{"n_layer": 15, "d_model": 128, "n_head": 2, "n_kv_head": 1, "head_dim": 64, "d_mlp": 320, "vocab_size": 1024, "activation": "swiglu", "norm": "rmsnorm", "norm_place": "pre", "norm_eps": 1e-05, "positions": "rope", "rope_base": 35900.0, "rope_fraction": 1.0, "qk_norm": true, "attn_scale": 0.125, "bias": "none", "tie_embeddings": true, "parallel_block": false, "init": "trunc", "init_std_qkv": 0.0311, "init_std_o": 0.00569, "init_std_up": 0.0311, "init_std_down": 0.0036, "optimizer": "muon_variant", "lr": 0.00393, "lr_mult_up": 0.729, "beta1": 0.95, "lr_head": 0.00734, "warmup_steps": 61, "schedule": "wsd", "decay_fraction": 0.938, "decay_shape": "linear", "final_lr_fraction": 0.1, "batch_tokens": 32768, "seq_len": 512, "doc_mask": false, "train_tokens": 101100000, "steps": 3086, "dataset": "wikipedia_en"}
Each number is 128 + 32 x the weight over its row's rms, rounded and kept within 0 to 255. Layers, rows and columns count from 0. The size above them is the row's rms in percent of the matrix's.

# layer 11 MLP down (transposed), 320x128, rms 0.1, rows 30-47, columns 0-127
size [101  96  99 107  97  98  75  98 105  99 103  98  95  90  83  88 105  94]
[[176  53 221 153  86 137 104 171 161 145  70 149 108 109  88 115  99  81 101 105 188 135 109 181 103 144 158 120 129 151 111 107 156 185 158 184 195 151 106 156 129  83 121 108 133  81 107 187 134 133 152 120 143 131 106 168  94 174 142  92 148 170 141 179  80 175 137 139 130 121 144 176 110 131 113  99 166 119 158 105  67 155 166  97 160 164 120 132 130  85 122 114 109  94 151 100 107 119 151 103 112 147 148 181 123 119 145 130 100 188 121 139 132 170  97 143 108 121  89 213 130 123 119 131  80 120 144 107]
 [104 102 160 101 124 100  71 133 183 163 110 135  94 126 169 153 115 184 164 174 194  68 105 116 102 139  81 168  85  94 178  68 118 103 120 126 119 185 146 154 114 129  84 123 149 156 143 168 142 111 126 122 133  94 186  73 180 174 122 166 101 135 143 168 154  48 130 132 136  91  81 122  84 122  71 129  82 104  84  99 167  92 114 153 133 124  90 172 109 148 175 117  97 119 160 100 121 130 138 140 171  95 188 110 123 130 152  57 146 137 127 128 127 116 129 159 125 141 161 187 143 122 168 162 144  94 109  92]
 [115 164 110 116  89 163 127 190 165 152 166 129 109 154 142  95  85 158 132  48 118  99  68  72 118 121 105 113 114 154 113 157 124 118 170 144 148 182 193  99 113 151 186 125 107 184 171  97 140 109 131 102 146 121 174 104 106 125 137 116 135 183 122 116  99 146 117 146 117 127 104  59 138 136 136 116  68 133 100 160 184  90  54 164  94 167  97 125 106  57  74  79 141 153 161 154  79 104 106 124 186  44 172 115 110 125 135 123 131 148  90 156  84 115 160 110 152 148 137 123  97 143 151 161 132 136 122 140]
 [141  54 148 162  84 107 136 159 148 118 130 138 120 172 122 132 111 113 154 119 115  98 118 133 157 155 180 149  99  71 183 121 138 144 136 115  63 129 130 152 167 140 130 166 169 126 192  46 161 107 151  90  89 171 117 106 130 123 160 130 112 158 117  98  95 101 160 120 144  73 111 187 110 145 115 130 186 166 136 182  91 139  85 132  80 103 163 148 148  78 169 160 113  86 162 122 139  88 140 129 116 130  84 141 147 184 112 105  80 216 120 125 179 134 125 120 119  96 140  66  87  86 139 142 116 121  50 115]
 [ 78 136 157 153 123  98 145 127 124 167 133 146 124 120  67 147 118 155 127 130  92  97  72 178 113 154 171 144 120 152 137 115 159 220  91 110 142  99 118 130 106 176 122 152 166  61  83 159 116  93 156 171 166 118 170 105  92  96  94 162 120 104 164 150 104 117  70 147 112 133 105 172 135 113 135 141  94 139 165 183  79  81 112 180 127 143 146 110  86 132 132  73 160 106 145 124 139 148  95 161 145 160 164 128  72  92 118 112 109 173 197  87  87 152  77 130  93  63  86 146 113  78 130 146  77 109 121  84]
 [147 147 157 148 172 114  89 151 169 107 152 137 130 131  83 176 134 151 119 148 118 120 167  76  64  98 178 167 179 146 114 155 145 142  99 133  50 117  90  40 160 111 123 138 162 167 113 127 129 130 125 120 164 163 103 128  79 107 185  96 150  77 110 170 110  52 167 102 102 104 157 197 147 116 164 114 159 147 119 190 180 131 157 152 118 118 142 175 131  79 131 164 125 148 109 140 115 152 177 117 115 130 146  88 139 136  95 153 114 148  99 154 162 175 127  84 120  45 120 129 182 106 129  87 152 159 142 102]
 [183 138 149 108 118 100 116 161 102 159  85 127 145 114 115 146 124 127  94 167 132 107 115  77 150 116  51  92 148  81 181 106 114 126 134 107 218 117 121   7 168 138 115 145 115 158 129  72 143 170 230 126  74  82 117  69 196 106 124 121 135 136  82  88 110 157 111  99 143 139  90 110 117 144 160  57  94 117 129 146 159 161 136 138 133  95  76 144 161 161 113  95  91 168 150 105 148 143 128 110 149  82 115 136 126 144 138 138 152 146 123 148 136  83 112 104 136 113 117  95 110 146 130 135 142  67 133 113]
 [123 123  94 144  92 147  99 120  97  59 125 149 115 163 132 160 107 199  77 163 123 142  87 134 126 123 189 125 150 137  82 219 123  78 141 112 201 152  90  68 144  83 143 134 126 115  81 171 133 134  89  80 150 130 173 138 123  95 140 109 139 110 135 108 144 102 121 115 122  84 117 143 190 149 134 131 162 128 115  97 102 154 135 113 125 112 146 136 163 140  94 147 140 178 109 145  58 162 111 109 168 143 146  75  78 115 152 114 115 199 156  72 106 153 115 110 158 239 169 161  96 131 132 127 129  92 138 142]
 [113 123  99 128 127 142 153 139 121 107 145 113 158 114 185  76 131 115 177 157  92  68 113 157  86  98 127  90 101  89 163 153 194 105 141 126 148 181 154 132 127  67 146 134 155 134 112 132 120 118 164 144 118 102 194 163 172 108 117 101 129 141 124 173 147 166 152 185  97 144 129 123 113 134 182 126 106  96 110 157 146 152 138 107 171 109 112  94 154 160 133 165  93 170 169 194 157  91 100 164 201 164 130  49 102 155 124 137 106  76  98 177 131 118  55 150 155  95 164  73 124 174 161 120 132 163 173  84]
 [157  72 126  78  64 132 161  39 140 118 141 110 142 148  93 144 136 150 164  97 139  78 143 120 188 124  96 147 184 126 120 135 124 152  74 102 159 164 140 197 111  89 177 113 149 172 156 114  76 103 107 153 105 116 129  48 132 141 107 158 139 112 170 143 109 105 143 110 141 132 168 108 139 160 143 120 103 157  51 177 132  97 175  64 127 112 129 145 171  73  92 164 127 135 127 175 137 108 110 138 196 181 115 134 141 111 119  71  90 143 142 123  89 111 118 140 107 104 107 102 134 195 124 144 127  70 146 102]
 [146  79 167 126 153 118 127 122 123 135  94 119 161 103  85 168 151 168  91  94 115 123 181 107 153 121 161  94 128 144 158 197 139 141 122  84 107 145  88  82 104 165 112 146 115 124 168 138 166 105 174 182 101 116 139  81 161 128 199 157  53 154 133 128  82 117  83 125 108 145 190 135 141 168 130  99 143 139 141  94 116 102 100 153 139 114 101 111 138 195 180 133  97 147 134  86 154 178 146 149 130 124 195 148 163  99 123  94 167 163 131 143 109  99 131 121 124   5 166  96 136 122  61 165 137 112 151 144]
 [104 142 155 121  54 123 158 133 136  94 140 108 135 101  97 118 155 105 148 127  72 170 135  49 116  95 122 127  94 128 118 172 102  88  55 153 106 146 110 149 165 147  84 102 127  89  86 115 199 104  66 103 136 137 105 137  82 151 128 129 108 138  77  96 137 187  79 130 171 127 140 171 107  63 129 101 114 175  84 121 129 123 102 106 105 129 117 102 117 105 129 147 148  58 143 158  64  71 185 141 170 160 133 143 148 159 111 116 145 123 111 118 149 154  30 136 108 151 146 129 179  97 142 113  75 147 166 156]
 [112 139 123 103 120 173  85 110 124 141 134 115  95 145 182 104  63 211  68 135 141 148 119 130 109 131 163 172 143 127 112  92 197 112  81 119 154 124 134 156 154 168 169 128 148 121 130 165 105 132 120 134  82 141 101 153 131 196 134 165 123  93 126 125 105 134  94  85 137 127 111 148 143 112 145  55 120  98  81 106 132 138 141 186 114 151 149 183 117 112 141 159 155 167 180 110  49 174 131 122 164  90  94 135 194 170 157 107 105 135 113 123  92 161 163  88 181  71 128 155  79 105 180 131 139  54 146  98]
 [152 112 111 100 143  76 160  94 112 104  91 124 137 103 159  90  66 111 136 129 104 131 152 141 166 113 121  98 129 155 129 123 192 168 111 145 107 147  77 114 118  90 114 150 155 100 126 128 124 133 157  83  81 135 158  66 103 148 191  83 132 136  41 139 150  98 105 109 161 132 171  94 145 163 125 140 106 150 111 126 190 101 101 117  81 119 148 142 156 138 194 104 193 176 156 141 103 135 201  87 100  92  88 136 118 127 118  67 177 138  93  64 131  99 101  81  92 197 155 178 159 138 166 122  99 128 107 146]
 [175 112 150 173 182 135  99  78 139 133 113 113 108 179 142 107  96 115 135 143 111 100 140 166 153 140 149  90 168 105 170 116 102 181 106 121  97 188 153 198 160  65 181 117 156 135 151  91  98 138  63 126 105 157 178 129 181 158  84 123 146 169 142 163  88 124 122 146 170  84 141 124 178 169 101 151 157 118 145 139 135 132 119 173 163 117  72 105  94 114 114 182 129  93 130 135 161 108 207 126 130 161 156 119 148  81 130 165 183 141 101 111 172 128 169 174  83 108 179 121 122 160  75 139 103 114 103  80]
 [142 176 120 133 126 126 160  76 134 140 146 130 123 103 198 139 122 129 105 147 167 127 170 127 122 135  88 134  97 146 161 181 167 155 119 199 183 140 130 119 143 114  78 163 135  97 128  74 131 100  81 140  94  84 120 134 115 161 187  96 154  98 113 111  67 134 125 140 107 104 146 163 103  68 109  97 126  80 187 130 122  74  67  85  82 127  68 123 134  87 145 141 105 110 117 172 125 143 117  97 124 148 124 150  71 102  94 107  61 148  93 148  70 107 120 178 112 159 214 141 134 144  78 114  87 185 143 131]
 [119  96 108 140 141 137 141 193 153  97 103 158 117 156 123 169 186  90 179 117  89 135 158 167  92 168 146 188 183 171 157 148 187  66 160 140 144 100 122 119 123 156 133  81 151 111 155 109 132 140  84  88 203 137  92  74 133 104 167  99 115 182  99  87 169  85 128 149  96 142  89 160 114 114 170  90 113 108 140 119 116 181 138 102 148  65 142 140  96 153 114 111 105 155 117 117 124 108 101  58 122 139  98 192 152 154 161 109 153  92 194 151 130 150 187 109 114 153 138 175 105 126 122 136 159 132  65 124]
 [170 126 166 110 102 159  59 113 157  87 111 119 161 166  97 113  88 165 149 176 130 120 111 112 162 157 118 131  99 127 132 134 129 147  78 146 167 148 121  79  48  87 128 166 135  72 103 120 121 143 115 151 127 196 102 115  63 106 152 106 128 132  93 194 110 127 129 120 110 120 123 108 177  62 110 104  94 101  85  95 140 114  99 158  66  88  80 131 116  97 117 121 139 153 100 148 152 117 117 134 152 117 167  79 159 126  97 135 198 151 112  88 110 146 107 183 128  65 156 219 186 120 163 169 144 141 120 100]]
# layer 11 MLP gate, 320x128, rms 0.0777, rows 31-48, columns 0-127
size [100  98 104  98  95  96 105 109  98 103 103 102  92  97 101 100 101  98]
[[125 144 149 152 100 155 156  86  91 152 133 151 104  95 158 172 185 108 125  77 107 118 136 140  60 127 130 182 160 168 230  93 119  81  95 145 109  97 132 133 177 137 158 119 117  77 114 129  93 135 105 101 125 115 107 202  97 152 174 111 164 119 124  98 159  97  74  90 143 119 113 137 120  87 115 186 171 113 109 101 132  87 100  93 169 165 146  41 137 109 137 156 154 133 118 117  85  90 106 140  89  87 111 141 102 150  87 161 137 139  96 103 158 135 166  79 164 106  63 128  65 120 125  83 135 139 121 159]
 [149  95 129  92 110 128 145 124 146 105 123 147 112 204 124 132 139  53 160 131 174 110 118 141 161 129 155 152 180 154 135  86  87 216  91 139 145  97 135 110 103 100 184  95 101 142 119 107 102 139 104  90  98 177 116 163  79 165 203 123 126 137 171  93 134 113 152 130 168  94 121  75 178  38 132 127 104 111 150 109 141  88 119 167  98 139 106 149 137 158 136 138 126 142 122 119  69 131 133 142 185 115 170 175 176 143  95 134 110 178 172 113  74 139  98 146 164 121 162 148 153  98 143 106 166 138 173 198]
 [116 156 126 141 133 181 122 128 152 143 100 140  97 166 123 110  88  83 110 129 113 140 140  35 150  99  93 132  82 141  89  84  84 126 130 133 208 142 141 149  82 100 123  79  81 170 148 185 117 122  88 109 145  70 139 144  96 124  60 132 111 159 124 135 127 156 118 102 118 145 172 106 133 156 154 140 164  87 169 105 129  88 159  69  85  98  87 112 144 127 110 134 122 109  29 130 103 138 215 169 131 152  48  98 113  97 136 125 129 147 149 127 158  90 141  95 143 150 106 160 154 147 125 156 106 139 198 120]
 [150 194 140 150 123 109 133 172 131 156 127 126 111  91 177  87 122 136 101 149 155 141 143 132 116 109 186 132  88 146 167 151 146 178 121 154 115 106 167 148 124 129 135 124  86 123 112 106 143 108 127 163 112 153 116 133 165 157  85 125 123 141 140 167 135 148 173 136 127 159 129  95 115 118 118 106  13 105  81  74 109 146 124 166 109 165 141 127  94  58 143 160 153 163 108 139 126 181 123 125 108  57 145 126 121 106 159 108  17  74 120  36 189 168 107 165 154 111 112 132 100  60 116 162 146 121 104 107]
 [175 106 117 186 109 137 147 144 121 160 113 112  92 140 176  84 111 155 125 118 137 163 190 135 130  86 133 148  65  97  67  65 122 106 155  96 141  97  91 159 126  93 156 174  74  71  78 129  93 146 152  88 156 132 159 156 121 124 205  68 136 107 134 146 100 101 129  74 104 165  79 141 106 146 201 137 138  66 128 193 172 111  81 134 144 105 107 154 113 140 117 120 107 150 114  93 101 127  92 137  96 108 131 133  75 117 132 126  83 155 128 165 216 119 125 129 172 134 122  97 120 173 104 113 165  96 145 159]
 [ 65 156 101 105 149 152 176  73 146 120 155 129 105 172 148 127  90  96 191 182 118 118 135 154 128  98 133 135 104 135 134 142 154 149 146 181 132 141 130 148 107 122 202 187 109 119 103  78 131 119 102 137 108  62 161 108  65 103 162 159 163 146 172 138  99 139 121 180  98 119  79 144 110  75 186 161 149 152 130 141 162  72 153 117  73 151 129 192 113 112 121 140 170 122  78 148 117 125 150 137  60 110 164 100 102 103 141 132  98 106 147 124 124 163 157 148 215 169 153 165 114  94 160 144 154 177 114  76]
 [ 83 131  98 119  86 147 124 127 128 182 115 132  96  90 103  57 148 126 145  95 136 140 147  59  96 126 122 107 101 160 163 121 131 199  97 130 114 174  90 159 122 143 163 140 151 158 117 138  80 128 112 144 126 136 141 158  32 164  82 103 100 127 105 174 147 178 118 123  71 198  89 143 109 133 136 111 104 133 161 138 128 164 192 153 137 118 163 108  73  56 147 142  96  95 125 100 188 148 105 120 113  98 121 137 129  79 154  68 110 134 108 132 127 114 169 226 138 144  80 141 156 161 183  99 121 117 119 133]
 [117 114  50 157 101  95  64 109 141 164 203 149 140 106 163 130  88 138 168 151 187 128 102  88 106 111 135 137 147  90 155 158 119 200 113 170  93  66  93 129 130 128 139 123  81 185 106 107 109 163 143 175 117 102 123 169 110 175 107 105 145 130 148  95  81 127  93 101 198 104 168 106 115 139 126 155  50 100  68 157 112 152 152 128 171 104 132 150 114  84 108 156  93 181 143 114 154 139 140 117 130 166 113 141  97 158 104 147  58 110  48 135 159 153  88 128 154 133 125 114 111 139  96 108 145  81 154 128]
 [142  97 161  91 157 177 117 149 123 154 102 180 157 185 173 125  99 114 102 179 147 122 133 147 105 105 134 138 201 151  93 165 148 122 126 160  44  38 145 121 141 113  83 101 160 102 185 155 175 165  95 176 117 129  72 135 111 163  97 105 124 147  53 138  67  65 143  98 109 178 104 143 106  96 112 117 115 105 125 116 125 103 117 109 120 112 157 137 130 131 140 129  90 146  98 141 167 134 106 205 181 100 199 145 149  92 119 107 117 131  96 107 167 110 151 122 136 137 139 128 143 112  83  61  93 163 149 123]
 [139 127 125 183 152 116 157 180 122 116 155  76 117 165 157 131 104 143 124 124 113 137 182  95 159 124 112 110 155  88 115 151 119 105 101 103 144 147 128 145 115 152 111 135 194 131 159 164 116 159 124 168 197  92 167 161 120 150  90 153 125  67  50 129 108 109  98 133 187 154 149 201 138 113 135 103  97 107 134 152 187  85  77 127 113 145 114 149  99 163 150 130  66 120 118 152  75 134 207  85 127 125 173 110 133 176 131 128 109 105 170 199 186  79 190 146 170 109 126 133 148 133 163  94 158 145 173 170]
 [193 143 155 164 113 127 154 121  63 111  96 128  91 106 195  96 146 127 153 165  73 118 185 137 148 125 179 139 105 123 203 137 144  83 112 116 157 142 139  97 134 116 136  82 135 127 142 159 117 143 128 100 150  83 147 124 150 162  85 121 130 171 103 138 130 172  47 125 137 169 132 112  89  80  89 108 107 126 205 128 137  78 137 163  54 146  74 109 134 126 152 128 171 162 124 142 169 142  88 138 169 162 137 119  69 136  69 131  95 143 106 118 120  93 182 135  80  88 147 113 153 106 162 103 133 110 139 212]
 [168  66 174 145 165  74 176 154 149  92 163 132 125 193  77  95 121 134  86  56 148 144 128 183 142 199 123 112 106  73 112 166 103 132  62 120  97 124 123 120 131 128 139 129 167 204 137 112 117  94 117 141 155  98 124 107 161 108 144 188 157 150  83 114  83 140 119  94  90  98 185 126 109 108  94 120 105 100  89  82 134  86 139 122 116 110 162 123 143 110 167 144 116 112  81 154 107 169 176  88 100  97 128 119  90 154 138 167  71 153 162 146 108  94 161  78 131 147 148 119 102 163 188 102 154 118 172 110]
 [137 128 112 128 143 103 112 114 118 155  97 101  77 109 137 103 157 178 126 133  78 112  57 106 127 154  91 136 179 124 173 116 126 152 122  86  85 199 131 134 122 124 153 125  85 128 108 197 123 113  75 107 141  82 103 145 144 150 134  87 162 166 109 109 133  91 133 109  94 162 141 116 158 120 124 140 149 137 147 156 118 106 141  89 134  99 122 100 127 154 104 140 139 114 116 123  62 138 116 107 162  98 172 152  92 181  81 162  72 122  59 179 204  97 141  85 136  92  76 170 166 132  70  42 116 205 158 157]
 [143 178 142  95 130 125 107 152 174 156 114 125 107 167 127  92 110 122 117 135 131 113 177 185 137 146  98 105 161 135 136 134  71 122 123  98  70 184  65 114 103 100  86 119 120  58 165 152 103 129 139 104 104 193 100 169 153 160 134  79 129 169 166  75 137 188 137 106  71 162 101 160  83 142 171  55 118 144 168 144 124 118 150 129  80 135 143 135 156 152  67 183 176 163  72 121 169  89 124 108 160 115 109 143 154  96 135 102 144 162 146 211 147 120 131 131 102  94 167 126  77 154 152 162 144 123 146 106]
 [125  82 175 134  33 130 151  86  66 151 147  92 146 152 187 115 119 106  90  88  97 132  82 162  94  76 137 150 117 138 134 130 111  79 139 128 171  80 116 166 127 147  89 147  72  87 147 115 100 168  78  96 131  58 171 195 120 121 155 141 109 146  75 132 154 135 156 118 100 140  61 149 169 150 116 104  96 150  82 134 162 120  85  79 158 126 132 111 162 117 104  71 131 103  83 128 141 169 155 148 155 111 139 146 111 113 123 136  38 135  87 126 106  98  84  93  95 122 143 120 139 163 130  82 137 109 163 126]
 [205 151  93 155 105 194 127 124 134 148 119 118  82 124 108 189 134 107 100 143 173  57 195 131 107 129 116 147 183 133 125 134 147 114  92 100 125 158  95  76 117 161 170 165  94 117 134 190 126 119 156 144 117 133 154 149 112 128 177 130 135 113 118 148 148 141 116 176 107 127  26 126 159 143 147 129 155 121  93 101 190 104  48  99 145 105  43 169 113 115 137 158 150  95 111 108 134  84 137 126  89 140 101  99 110 119 178 189 126 141  63 140 173 130 115  89 123 114 142  83 113  83 138 169 130 149 126 155]
 [172 158 140  72  88 120  89 122 170 144 114 107 181 165 137 129 107  94 156 149 115 183 128  92 157 108 121 138 108 140 138 127 188 155 128 113 173 148 149 140 153 109 167 157  99 123 144 146 175 158 134  87 105 113 174 168 152 151 144 133 128  49 108 128 123  90 102 117  89 143 146 123 177 141  89 138  77 132 114 107 141 112 101 104 152 140  93 131 122 121 198 114  73  94 191 176 127 123 187 112 144 140 161 157 146 198  83 181 110 149 125 116 175  59 116 154 214 111 185 138 174 154  95 103 108  94  83 104]
 [ 78 138 176  91 149 155 137 112 145 132 128 103 130 180 170 129 146 116  92 119 127 130 130 107 136  76  85  58 151 170  96 171  90 120 109 111 114  85 142 116 102 113 177 147  91 153 122 139  57  76 120 133 124 119 184 172 178 121 126 144 137  84  95  45 130 100 134 127 115 105  70 118  92 113 137 144 179  81 137 132 159 146 186 161  89 123  63 154 100 160 113 147 143 132  70 116 127 127 106 168 130 107 136 193  92  94 194  50 160 134 115 133 125 134 101 136 133 119 126 102 108 120 196  80 112 127  62 114]]
# layer 11 MLP up, 320x128, rms 0.0775, rows 31-48, columns 0-127
size [101  95 102 100  99  94 102 105 105 106 100  99  94  92  97 102  96 101]
[[ 82 145 132  88 149 100  58 118 130 152 145 117 154  67 167 148 119  35 159 143 157 132 115  97 127 119 182 127  83 135 176 140 148 147 143 119 122 175  64 122 123 122 151 133  61 119  94 155 145  73 102  82 150 140 129 129  91 184 112  62  85 157 135 111  87 125  84 182 169  91 112  93 108 164  53 119 161 129  89 173  60 116 125 148 135 104 118 122 158 157 133 101 130 113 132 170 116  93 131 178 176  99 132 136 146  97  73 120  93 174 145  96  79 108  95 105 159 132  84 134  83 151 133 128  96 131 123 109]
 [149 117  86 104  95 104  77 145 155 132 123 123 154 136  98 113 130 175 171  86 120  72  97 153 178 156 143 137  87  93 119  91 134 145 174 177 119 191 106 142  98 144 141  89 115  82 192 169 134 160 154 144 123 192 171 167 156 109 108 118 154  86 136 137 115 144 125 130 136 141  58 130 118 187 109 116 101 132 143  93 164 148 150 128 111 101  47 178 140  68  94 123 148  85 100  86 142 105 107  97 121  81 181 157 134 192 104 142 160  98 112 126  61 107 201 117 164 129 113  91 116 163 118 135 109 165  81 107]
 [174  94 137  70  76 155 180 138 148 129  94 100 108 131  80 140 129 105 107 130  61 154 103 144 107  76  99 184 131 183 155 102 127 136 163 105 168 165 123 169 167 102 100 131 120  80 114 149 137 115 180 157  94 129 120 106 101 143  99 174 106 198 115  99  48  78 141 147  81 144 152 167 123 125 117 197 120  97 125  70  93 127  81  95 113 108 119 130 163 142 144 196 137 109 106  92 118 163 117 131 120  98 148 190  97 181 103 124 171 110 156 111 127 121 156 120 114 103 163 113 144 161  88 117 115 161  95  50]
 [138 129  92  75 114 168 153 147 137 130 101 148 126 142 103 149 145 184 105  48 108 142 146 120  88 185 163  84 105 147 140 170  95 109 131  91  88 115  70 112  85 126 146  73 120 130 142  89 100 119 152  35 106 180 190 106 119 162 101 166 129 136 145 125 101 116 162 136  55 200 133 139 126 187 116  72 116  76 113 132 114 105 121 177 142 125  56  99 105 109 118 116 141 110  86 150  99  83 106 160 151 153 160 119 104 122 124 119 148  93 168 117 110 156 168 121 134 148 196 128 110  79 134 110 119 172  83  93]
 [ 97 166 115 112  97  94 155  86 163 120  83 151 139 128 101 136 143 137 156 108 165 141 105  67 107 208 116 122 134 188 163 152 103 109  87 153  73 159 140 109 118 153 125  96 167  93 153 101 102 137 128  98 172  91 153 166 120  91  72 118 136 126 142 119 140 116 155 121 110 128  78 161 123 142 120 109  67 157  98 203 147 150 145 137  94 163 168  85 166  78  78 156 141 128 119 122  52 122 168 147 119 136 150 126 135  87 165 108 104  55 152 127 113 147 116  59 153 149  86 189  91 120  49  83 118 159 157 129]
 [130 171 163 136  98  96 110 118 106 178 106 154 170 104 130 110 145 135  82 114 102 181 114 115 100 128  87 128 119 115 139 152  98 105 163 132 102 129 147 106  62 115 103 119  49 131 189 121 186 115 116 153  90 171  75  76  76 155 150 152 108 119 184 133  95 117 165 122 110 131 150 116 194 182 133 113 133 163 151  51 101 228 102 144  92 163 116  72 107 132  74 160 112 162  93 129 176 112  84 133 134 146 111 176 162 154 150  96 112 169 132  96  98 151 127 145 142 120 125 116  90 137  86 171  83  96 150 138]
 [167 166 153 162 155 107 170 117 129 128 112 132 136 104 108 124 140 175 123 133 126 108 139  95 132 149 113 207 207 114  75 100 138 158 119 106 121 157 137  74 137 143 104 101 116  25 161 126 172 147 167  94  95  59 109 134 135 109 140 151  76 125 156  82  87  90 147 117 132 119 135 171 135 155  97 138 166 112 135 143 121 114 132 147 134 141 125  58 157 183 106 163 161 118 105 143 126 201 123  95 108 108 114 118 124 130 125 174 119 134 102 141  92 119 150  85 123 132 103  89 153 129  49  85 141 130  32  47]
 [154  98 124 186 158 113  74 138 129 108 111 100  80 151 140 105 187 161 130 114 118 107 127  71 132 172 128 189  98 126 146 181  95  90 169 135 180 134 156 102  93 124 143  95 135 116 124  41 136 111 108 151 145 183 140 169 127 183 141 119 148 133 182 109 127 193 110  94  95 135 137  96  94 143 116 130 160 126  66 144 140 179 183 158 168 100 132 119 106 122 134  67 151 113 175 147 101  95 137 150 143  84 125 112 172  91 116  81 146 103 106 188 124  92 105 144 149  63 158 138  99 153 166  59 142  74 104 106]
 [128 134  94 164 119 113 112 120 153 135 189 148 134  60 104 154 178 100 117 153 167  64 111 109 153 114 124 118  84 193 124 166  63 198 135 132 120 138 178 172 112 140 140 139  94 125 149 111  86  80  53  87 154 144 169 168 121  93 140 143 148 122 159 158 139 115  97 162 159  84 112 114 160 234 146 127 137 145 142 125 115 167 133 124 112 126  85 145 159  97  97 136 117  92  82 139  99 166 210 119 126  45 110 121 135 171 132 138  95 113  69 158 109 119 104  97 135 153 137 101  95 128 166 125  99 136  85 130]
 [150 127 107 146 136 112 108  95 129 118  73 129 155 138  82 174 224 194  92 145 124 134 103 138 103 136 186  70 139 173 156 182 116 168 135 150 181 176 117  82 167 135 108 117 103  76 114 140 168  99 114 179 162  89 135  92 153 133 103 145 102 125 117 143  90 140  96 126 160 136  98 130 208 127 150  48  72 135  85 163 104 106 117 151 135 133 152 168  42 164 126 117 114 144 145 131 164 169 155  72 102 140 173 122 153 137 145 127 153 121 131 116 155 115  78 152 110  80 150 101  99 114 176 130 181 132 135 118]
 [151 148 179 144 152  98 119 141 119 118  73  73 124 156 124 143 108 136 104  96 140 123 110 111 178 145 130 120 102 168 142 135 123 144  72 150 113 146 125 157 164 158 108  89 127  78  55 114  97  87 111 138 149 115 141 148 127 149  90  88 115 146 167  81 117 134 110 130 167 156  83 124  83 139  97 101  60 153  86  99 164 125 144 173  71 171 146 104 125  74 108 132 125  64 137  65 170 123 167 109 155 142 112 133 127 160 174 118 131 156  60 126 202 148 104  82  73 138 118 138  40  90 147 185  69 151  98 137]
 [142 149 120  59 121 149 114 143 100 159  75 119 120 133 137 133  81  84 154 140  97  92 114 116 156  90 122 146 119 183 139 138 106 144 170 136  69  70 164 178 114 109 159 112 106  86 118  76 101 182 168 141 125 118 119 157 101 139 169 158 116 125 155 137 123 111 108 144  88 133  56 116 137 145 188  87 107 111 109 180  81 101  78 128  77 179 139 118  72 145  99  96 122 107 180  66 122 141 102 147 141 185 125 111 122 173 125 167 156 104  97 139 136 149  80 138  73 170 176 136  95  56  96 148 110 143  58  94]
 [110 143  94 179  91 156 144 100 125 187 122 128 161 169 142 162 106  81 110  90  94 194 118 142  88 147 191 129 150 107 115 157 104 136  52 100  75 125 102 112 137 152  71 150 132  87 166 100 103 129  88  81 150 162 115 122  96 176 121  99 193 106 123 102 111 100 163 118 146 104  65 106 116 132 202  92 147 105 147 142  88 125 115 165  75 131  70  76 114 137 131 145  83 127 116  90  84 179 106 117 181 145  72 162 123 143 177  55 127 140 139 129 130  78 124 122 133 124 117 131 148  83  80 124 129 119 153 163]
 [158 169 126  60 133 122 160 160 160 133  77 154 176 135 146 108 173 159 106 174 188 164  72 154 164  70  63 119 139  83 105  33 108 136 149 114 124 148 100 216  70 150  64 116 141  93 166 125 126 116 166 115 144 118 146 126 122 119 132  66  78 136 156 124 135 117 155 120 116 202 133 162 114  85 179 120  95 139 141 111 108  69 176 114 126 101 108 152 134 184 115 173 146 121  99 149 155 123 145 118  48 111 140  93 144 126 151  85 136 146 142 145 113 142 121 141 115 119 102 116  90 155 137 108 125  94 162 113]
 [119 113 168 133 120  91 112 125 117 119 134 117 125 166 147 157 106  59 101 117  97  90 177 243 130  61 136 109 100 134  98 146 140  46 107 131 181 132 101 115 152 160  50 180 124  76 103 104 118 153 119 107 145  69  92 167 134 157 167 148 157 120  77 134 154 130 120 139 102 113 127 112 156 133 154 100 157 135 100 175 210 109 119 150 172  77 122  83 157 106 120 119  63 119 114 172 116 149 163 176 155 136 119 112 124  96 108 144 104 164 130 125 147  70 125 130 102 125 168 121 159  95 115  69 101 160 156 142]
 [ 93  60 103 130 203 141  92 132 100 133 120 116 123  67  70 180 154 155 165  59  87 130 104 177  82 217 117 171 165 126 165 159  84 127 117 164  65 135 146  94 117 122 116 173 177  90 157 113 141 176 173  96 151 149  87 126 106 120 153 139 133  96 145 163 133 158 139 108 113 109 187 106 119 133 164 158 169 133 155 147 172 166  96 138 104 153 150 157  94 122 143 132 108 130 129  97 149 108 170  74 159 138 135 183  80 157 108  85 145 149  44 119 154 117 101 110 148 169 140 113 113 118 126 117 142 158 104 112]
 [ 83 152 182 143  85 160  73 150 118 112 176 183 157 162 157 177 160 109 124 149 129 168  92 147 116 150 160 118  82  70 141 171 181 126 127 127 159  52 106 123 167 164 152 111  98 150 150 151 158  86 162  95 131 122 165 162 124 143 153 181 144 126 190  95 141 113 125 152 119 189 171  77 158 113 114  93 178 148 162  86 136 162  97 134 114 153  82 122  93 146 117 153 136  78 116 156  50 107 114 145 164 135 180 184 180 137  86 179 167 100 122 136 117 100 108 143 157 147 122 114 162 156 132 111  82 115 159 147]
 [ 90 109 110  98 101 108 127  83 122 126 153 110 125 150 137 159 129 171 154  57 132 100  92 137 117 143 156 119 119  81 146 107 111 102 145  90 121  96 104  58 117 135 226 112 151 129 121 112 116 139 140  81 140 143 113 107 168 141 148  81 115 117 217  90 123 114 128  89 164 118 116 138 185 110  78 199 110 142 116 121 151 143 108 154 116  86 112  96 101 153  71 141 162  79 155 141  99 131 115  93 137 131 122 211 157  98 157  91 137 119 104 157 143 119 101 162 185 166 195 214 138  96 184  91 120 109  92 110]]